config.yaml
qk_norm: false
parallel_block: false
init: "uniform"
Each number is 200 + 20 x the weight over its row's rms, rounded and kept within 0 to 999. Layers, rows and columns count from 0. The size before them is the row's rms in percent of the matrix's.

# o: layer 10 attention output (transposed), 320x320, rms 0.0269, rows 191, columns 0-159
# q: layer 10 attention query, 320x320, rms 0.0437, rows 192-201, columns 0-159
# k: layer 10 attention key, 320x320, rms 0.0434, rows 192-200, columns 0-159
o191,114,203,219,163,232,218,205,187,213,208,203,216,210,183,189,208,162,142,184,202,206,224,236,206,179,246,218,204,189,212,207,192,191,202,218,188,220,183,213,199,185,193,187,195,204,183,208,208,198,289,214,216,192,158,198,212,202,229,188,191,223,173,208,184,213,173,210,173,213,183,198,220,209,213,194,171,227,181,213,204,215,205,228,205,201,204,157,213,202,212,215,207,214,211,226,217,193,200,174,216,191,207,205,198,206,234,202,191,206,167,206,177,223,214,187,183,217,212,205,175,176,166,221,175,171,229,202,201,219,208,211,171,229,201,148,191,194,205,164,226,199,179,199,190,204,173,159,184,184,205,169,203,180,156,202,188,196,161,179,203,189
q192,106,153,199,226,188,201,204,163,210,224,168,188,217,205,229,197,213,136,182,193,192,235,209,205,200,191,232,209,210,180,198,217,237,186,203,186,205,205,215,196,198,230,215,215,158,189,199,195,232,197,216,208,200,196,213,226,228,174,216,185,235,253,206,201,206,187,216,203,228,175,187,216,174,219,194,161,183,186,173,181,190,223,175,190,200,212,220,197,170,188,195,202,222,191,195,200,156,214,196,178,240,211,190,176,177,188,237,197,176,207,187,206,186,223,213,206,201,262,182,233,175,191,200,189,197,200,207,202,146,156,203,243,247,211,188,166,128,211,219,178,166,188,212,164,238,199,199,213,198,201,242,221,219,204,197,177,195,183,191,230,193
k192,096,174,186,227,170,222,221,180,187,219,167,215,211,216,148,197,188,179,217,200,200,201,203,202,182,202,206,212,158,213,217,206,212,160,175,197,204,160,206,244,177,226,195,193,175,221,216,197,238,219,219,223,216,259,194,164,211,192,260,204,214,169,248,132,163,183,203,191,198,169,208,200,213,198,218,211,216,192,208,194,192,197,190,183,178,225,243,203,169,181,187,195,196,167,210,167,227,180,201,192,186,192,171,210,160,220,201,199,194,191,194,221,221,192,195,212,174,209,158,201,195,214,197,214,221,225,185,209,202,180,208,193,214,189,187,173,188,207,211,179,182,180,186,205,205,185,216,199,186,181,229,209,208,226,197,227,206,181,208,189,191
q193,100,201,207,180,214,201,204,194,218,187,220,200,210,221,230,195,231,201,190,191,193,177,156,185,188,198,199,198,204,220,226,176,211,185,223,221,232,201,187,208,217,239,188,220,201,211,199,166,205,161,211,193,228,201,241,228,186,199,215,212,212,202,176,213,202,178,208,205,191,173,199,190,212,202,196,230,178,189,186,177,181,201,167,225,207,183,220,215,205,209,195,189,186,194,191,192,203,177,189,211,169,219,194,179,235,215,203,194,161,206,181,198,200,230,216,161,215,217,185,202,186,191,211,175,196,224,224,249,217,180,174,226,210,228,173,207,201,237,165,198,196,190,199,183,226,209,161,204,186,188,193,178,221,184,188,188,207,196,164,215,193
k193,102,175,194,194,185,189,232,194,212,173,198,184,193,201,196,202,222,178,199,200,202,202,186,200,225,185,232,174,229,216,190,199,248,214,166,203,229,171,197,200,201,205,236,161,183,217,179,208,216,221,243,218,213,220,221,177,204,213,194,212,170,193,207,195,208,198,175,204,210,172,181,220,192,239,215,166,224,166,223,212,210,181,221,194,184,209,217,205,193,178,211,226,208,190,187,165,200,145,183,181,228,200,204,192,185,188,233,203,187,190,202,175,229,245,209,188,203,222,207,238,196,198,214,208,223,203,158,217,200,203,192,193,199,202,179,188,172,215,229,174,225,206,204,205,179,193,198,179,182,210,241,160,199,217,179,232,193,216,208,221,189
q194,100,178,222,194,206,216,212,172,214,219,174,170,227,203,210,196,212,163,196,182,190,223,170,209,200,181,222,177,199,195,203,212,232,186,212,194,217,190,196,206,198,243,190,236,129,175,189,164,233,184,209,228,208,210,170,227,228,195,224,179,245,244,201,212,183,163,191,209,197,169,189,211,208,217,170,190,220,202,190,174,194,214,188,203,189,222,216,209,174,202,179,192,217,170,192,165,187,213,190,188,226,197,188,183,180,204,232,181,168,175,170,193,200,207,216,201,205,237,154,243,196,202,173,184,201,191,197,211,197,186,194,235,235,229,178,202,155,202,231,163,183,191,241,182,230,220,195,213,209,196,205,202,207,189,171,182,222,206,170,224,180
k194,103,174,176,242,183,204,200,199,201,190,178,228,198,215,177,165,194,190,193,213,195,203,197,191,164,183,205,201,177,179,207,180,235,200,188,226,203,183,193,246,205,233,226,217,179,211,217,214,243,198,230,238,204,232,200,197,205,188,226,226,196,187,201,185,175,204,181,199,195,172,191,187,164,229,229,199,168,191,217,177,213,188,188,204,211,212,234,228,170,193,209,208,210,175,225,169,207,173,210,174,225,241,191,213,163,202,224,197,179,207,181,206,185,203,208,212,181,235,184,206,209,213,242,236,202,208,170,230,214,187,213,169,199,168,182,175,194,204,204,173,170,190,206,168,203,191,204,217,196,201,209,201,212,211,178,216,223,186,224,201,205
q195,086,226,209,161,229,207,215,203,224,211,237,156,209,193,244,187,226,224,198,188,201,179,177,184,193,228,192,190,220,232,200,214,171,172,224,222,212,211,182,196,185,212,194,193,201,210,161,175,185,195,200,187,216,223,200,223,172,193,216,203,214,193,188,185,191,186,212,181,196,200,187,195,248,175,206,258,193,217,179,205,172,181,174,222,218,193,218,206,175,221,180,192,181,206,159,227,181,207,213,227,189,195,198,172,243,220,206,207,218,203,194,209,203,245,191,191,227,192,198,197,164,206,207,167,212,240,202,219,186,214,204,223,199,224,209,171,216,198,181,199,211,199,201,216,225,198,178,195,196,186,194,198,224,199,178,198,191,219,156,220,232
k195,082,184,240,223,200,210,196,173,199,194,172,237,211,218,202,222,190,187,223,185,196,215,154,214,217,182,217,190,174,179,177,181,226,180,200,193,248,182,192,222,188,177,227,208,183,198,223,209,204,174,227,193,192,226,241,181,248,230,237,185,192,248,180,211,209,187,200,230,212,170,233,229,185,227,179,193,196,171,192,202,226,226,166,200,196,249,198,225,186,199,179,233,199,187,209,187,186,176,175,202,205,191,200,169,224,206,254,236,172,160,175,202,210,213,168,203,196,226,186,222,212,167,212,219,179,197,166,197,190,206,179,219,230,199,169,193,188,205,212,189,206,181,220,177,199,216,196,198,159,206,227,201,190,211,199,214,188,207,178,199,204
q196,093,207,208,159,220,209,191,196,199,222,230,213,174,211,225,216,219,200,189,172,197,184,200,212,215,238,177,193,209,211,210,181,189,191,225,203,202,208,212,168,180,190,179,194,230,183,204,191,171,211,201,192,208,201,225,210,182,216,222,204,182,185,140,224,215,229,218,206,199,215,177,203,212,177,193,230,161,235,188,225,164,197,218,205,241,200,181,178,207,212,203,217,172,200,191,231,191,212,199,197,187,169,182,155,229,213,177,189,192,238,182,196,205,207,194,193,210,193,236,180,200,198,180,177,206,193,206,209,221,200,199,215,221,206,201,218,209,185,186,193,201,224,203,202,249,168,182,185,162,203,188,175,206,203,237,182,200,195,172,221,236
k196,088,199,223,208,199,183,196,225,201,185,207,210,233,168,215,223,209,197,202,225,189,192,177,205,217,172,187,188,219,191,195,218,219,234,182,167,228,218,193,197,178,190,222,170,183,212,178,220,212,202,225,172,192,185,190,196,206,215,203,200,174,254,190,186,214,197,183,216,223,182,221,227,203,204,178,191,202,190,235,209,185,227,205,195,159,250,191,169,204,186,192,222,247,203,225,210,189,143,185,202,226,189,223,204,215,176,249,219,207,160,202,192,215,242,237,160,194,224,192,237,231,200,166,196,241,167,164,179,165,187,180,221,209,217,188,217,170,211,200,177,220,214,213,212,184,209,174,178,169,188,214,208,210,218,178,200,188,193,197,193,187
q197,094,223,164,223,199,188,197,216,181,214,200,208,170,218,195,219,194,248,194,190,220,191,181,216,222,207,183,212,184,176,208,185,195,233,198,209,203,200,189,216,194,174,195,189,247,217,206,228,163,183,177,189,208,172,208,165,170,216,189,207,152,170,205,208,223,211,194,202,172,212,210,173,187,191,191,224,205,181,224,206,218,193,199,192,179,195,201,200,226,237,213,211,191,206,226,197,232,205,199,206,191,214,203,242,210,191,199,218,228,202,215,173,224,176,171,207,180,141,233,159,209,203,199,247,203,202,217,167,228,203,188,148,167,184,198,212,253,197,192,193,211,229,193,230,158,194,192,213,223,201,191,195,192,208,207,212,193,198,235,184,219
k197,090,237,210,189,223,176,167,225,205,187,223,167,205,206,199,204,191,224,209,203,200,189,189,193,191,244,167,213,220,200,187,187,185,245,234,198,194,220,178,171,177,168,162,194,244,192,208,186,180,206,178,201,205,155,202,180,190,200,172,168,177,228,189,225,224,237,220,200,209,225,193,197,197,190,202,221,208,226,211,218,196,194,250,182,185,159,186,181,234,216,225,170,202,203,167,206,212,221,216,236,177,213,211,171,215,217,204,202,238,211,205,188,198,204,197,170,206,180,247,180,204,227,204,169,221,201,214,165,192,211,191,207,198,207,221,189,223,166,186,222,200,214,207,203,212,179,180,179,192,194,192,177,188,165,206,185,188,206,189,178,216
q198,096,213,188,179,172,191,204,240,193,165,183,242,164,212,165,188,195,243,181,225,202,184,218,178,213,186,168,176,188,228,166,205,173,215,189,196,180,203,197,227,207,182,209,186,222,226,219,230,194,172,191,195,230,205,210,175,168,237,203,193,180,197,176,213,178,230,209,206,201,216,207,162,207,210,235,188,230,151,231,211,184,199,224,211,186,158,186,184,176,234,220,212,195,195,197,182,203,194,218,235,173,190,194,214,206,201,179,203,241,214,203,240,205,190,183,188,179,160,227,167,207,209,202,230,201,193,199,196,221,221,183,168,174,211,233,200,231,226,193,220,216,188,200,217,171,205,210,207,192,197,213,186,191,189,188,228,166,212,225,201,199
k198,095,244,210,186,206,210,183,234,226,183,229,192,183,208,231,223,205,223,191,176,183,193,211,209,223,226,204,215,191,232,176,207,190,228,227,198,205,237,201,151,183,194,188,184,230,201,172,189,180,211,174,214,201,187,177,208,164,228,164,183,186,194,185,211,213,201,215,194,218,203,204,231,189,158,174,231,197,229,183,220,178,209,200,210,174,205,194,179,228,202,174,209,214,218,194,199,220,211,221,226,186,163,202,198,216,186,168,202,229,218,217,200,206,183,172,214,209,163,231,188,209,213,200,189,179,190,229,166,181,215,198,201,205,213,207,229,234,157,162,218,226,183,208,227,179,207,201,185,184,201,181,207,198,157,193,212,185,213,186,184,239
q199,093,175,205,207,163,203,188,202,196,174,171,209,242,218,173,180,200,160,211,196,184,212,184,208,195,186,202,182,231,205,193,186,206,175,202,188,223,179,167,184,217,221,182,206,171,193,198,216,199,219,219,252,208,226,201,180,226,219,192,190,203,238,197,201,180,179,185,227,204,184,219,203,188,238,190,157,209,208,229,206,227,205,183,209,165,220,218,239,215,187,206,246,241,187,211,174,198,196,216,204,214,202,201,226,189,198,223,182,195,169,202,184,203,167,203,195,170,208,197,200,210,192,242,212,209,192,172,196,205,194,192,187,198,227,176,175,196,209,236,216,208,183,188,193,175,226,185,222,198,205,202,187,195,201,174,184,218,229,212,196,177
k199,093,198,193,220,165,223,229,212,196,182,185,224,222,220,181,163,158,226,204,210,251,203,240,195,183,186,187,219,161,208,208,181,203,187,189,175,186,166,228,214,223,208,166,206,186,208,204,198,215,204,181,149,216,199,198,166,209,195,202,255,196,149,209,195,174,218,219,184,197,184,200,191,185,184,243,206,210,174,212,186,197,181,216,187,191,192,232,225,172,212,206,192,203,192,175,193,221,236,216,223,204,194,187,218,192,173,183,207,213,228,202,237,199,189,258,203,204,189,167,218,212,238,227,189,167,226,182,187,214,197,204,184,169,241,204,174,205,208,203,195,195,194,217,193,202,224,188,223,191,228,223,204,238,221,187,193,232,209,203,198,201
q200,105,212,191,188,219,186,161,201,197,194,220,203,188,220,209,192,222,213,180,209,181,173,196,212,231,206,182,201,231,196,175,179,174,235,216,224,190,202,199,220,188,159,212,182,206,226,198,238,181,213,180,184,197,207,205,192,177,221,198,212,185,164,166,205,224,208,209,181,200,192,227,198,211,158,207,211,199,206,195,224,163,186,208,210,189,172,187,198,193,233,217,226,171,212,223,184,244,183,196,221,187,160,208,218,237,213,202,217,250,194,205,181,218,207,180,219,188,201,233,173,204,199,196,221,154,214,200,160,216,198,188,170,198,204,199,216,219,166,215,205,206,212,202,229,208,187,184,188,204,221,206,162,206,189,225,181,179,204,194,189,215
k200,102,216,220,169,198,178,187,209,227,213,257,171,198,184,203,186,210,199,195,211,200,201,202,202,219,232,164,191,210,201,192,190,218,241,217,168,185,209,196,173,178,161,186,194,216,184,199,166,205,190,166,191,214,168,201,200,186,231,174,204,178,211,215,224,224,221,193,199,186,254,188,187,195,213,178,201,185,229,235,221,191,200,239,226,190,181,185,150,234,191,182,197,194,213,182,215,235,213,184,213,218,179,191,173,235,206,192,205,247,205,223,176,234,207,179,210,221,175,263,192,200,207,209,165,220,188,219,187,207,224,190,205,196,174,233,202,207,190,178,215,225,212,196,214,183,203,187,177,189,219,186,199,183,165,215,214,171,200,204,193,222
q201,096,210,216,242,159,195,218,190,192,166,185,216,194,229,196,211,188,195,195,204,205,218,176,217,214,194,231,188,177,217,202,247,228,199,205,186,195,183,195,216,230,203,203,206,176,225,227,187,200,201,191,216,215,214,201,147,218,189,186,250,183,183,226,177,191,183,171,187,183,178,231,216,163,210,179,183,229,201,244,166,211,208,161,190,194,200,217,193,235,181,212,236,236,192,237,168,222,175,212,187,188,219,194,206,188,188,210,225,222,184,208,194,201,180,239,173,187,215,176,204,228,189,216,187,184,184,233,201,208,211,208,183,205,170,181,194,223,219,218,210,190,186,185,191,172,209,190,197,220,199,212,178,204,193,214,215,223,202,204,155,214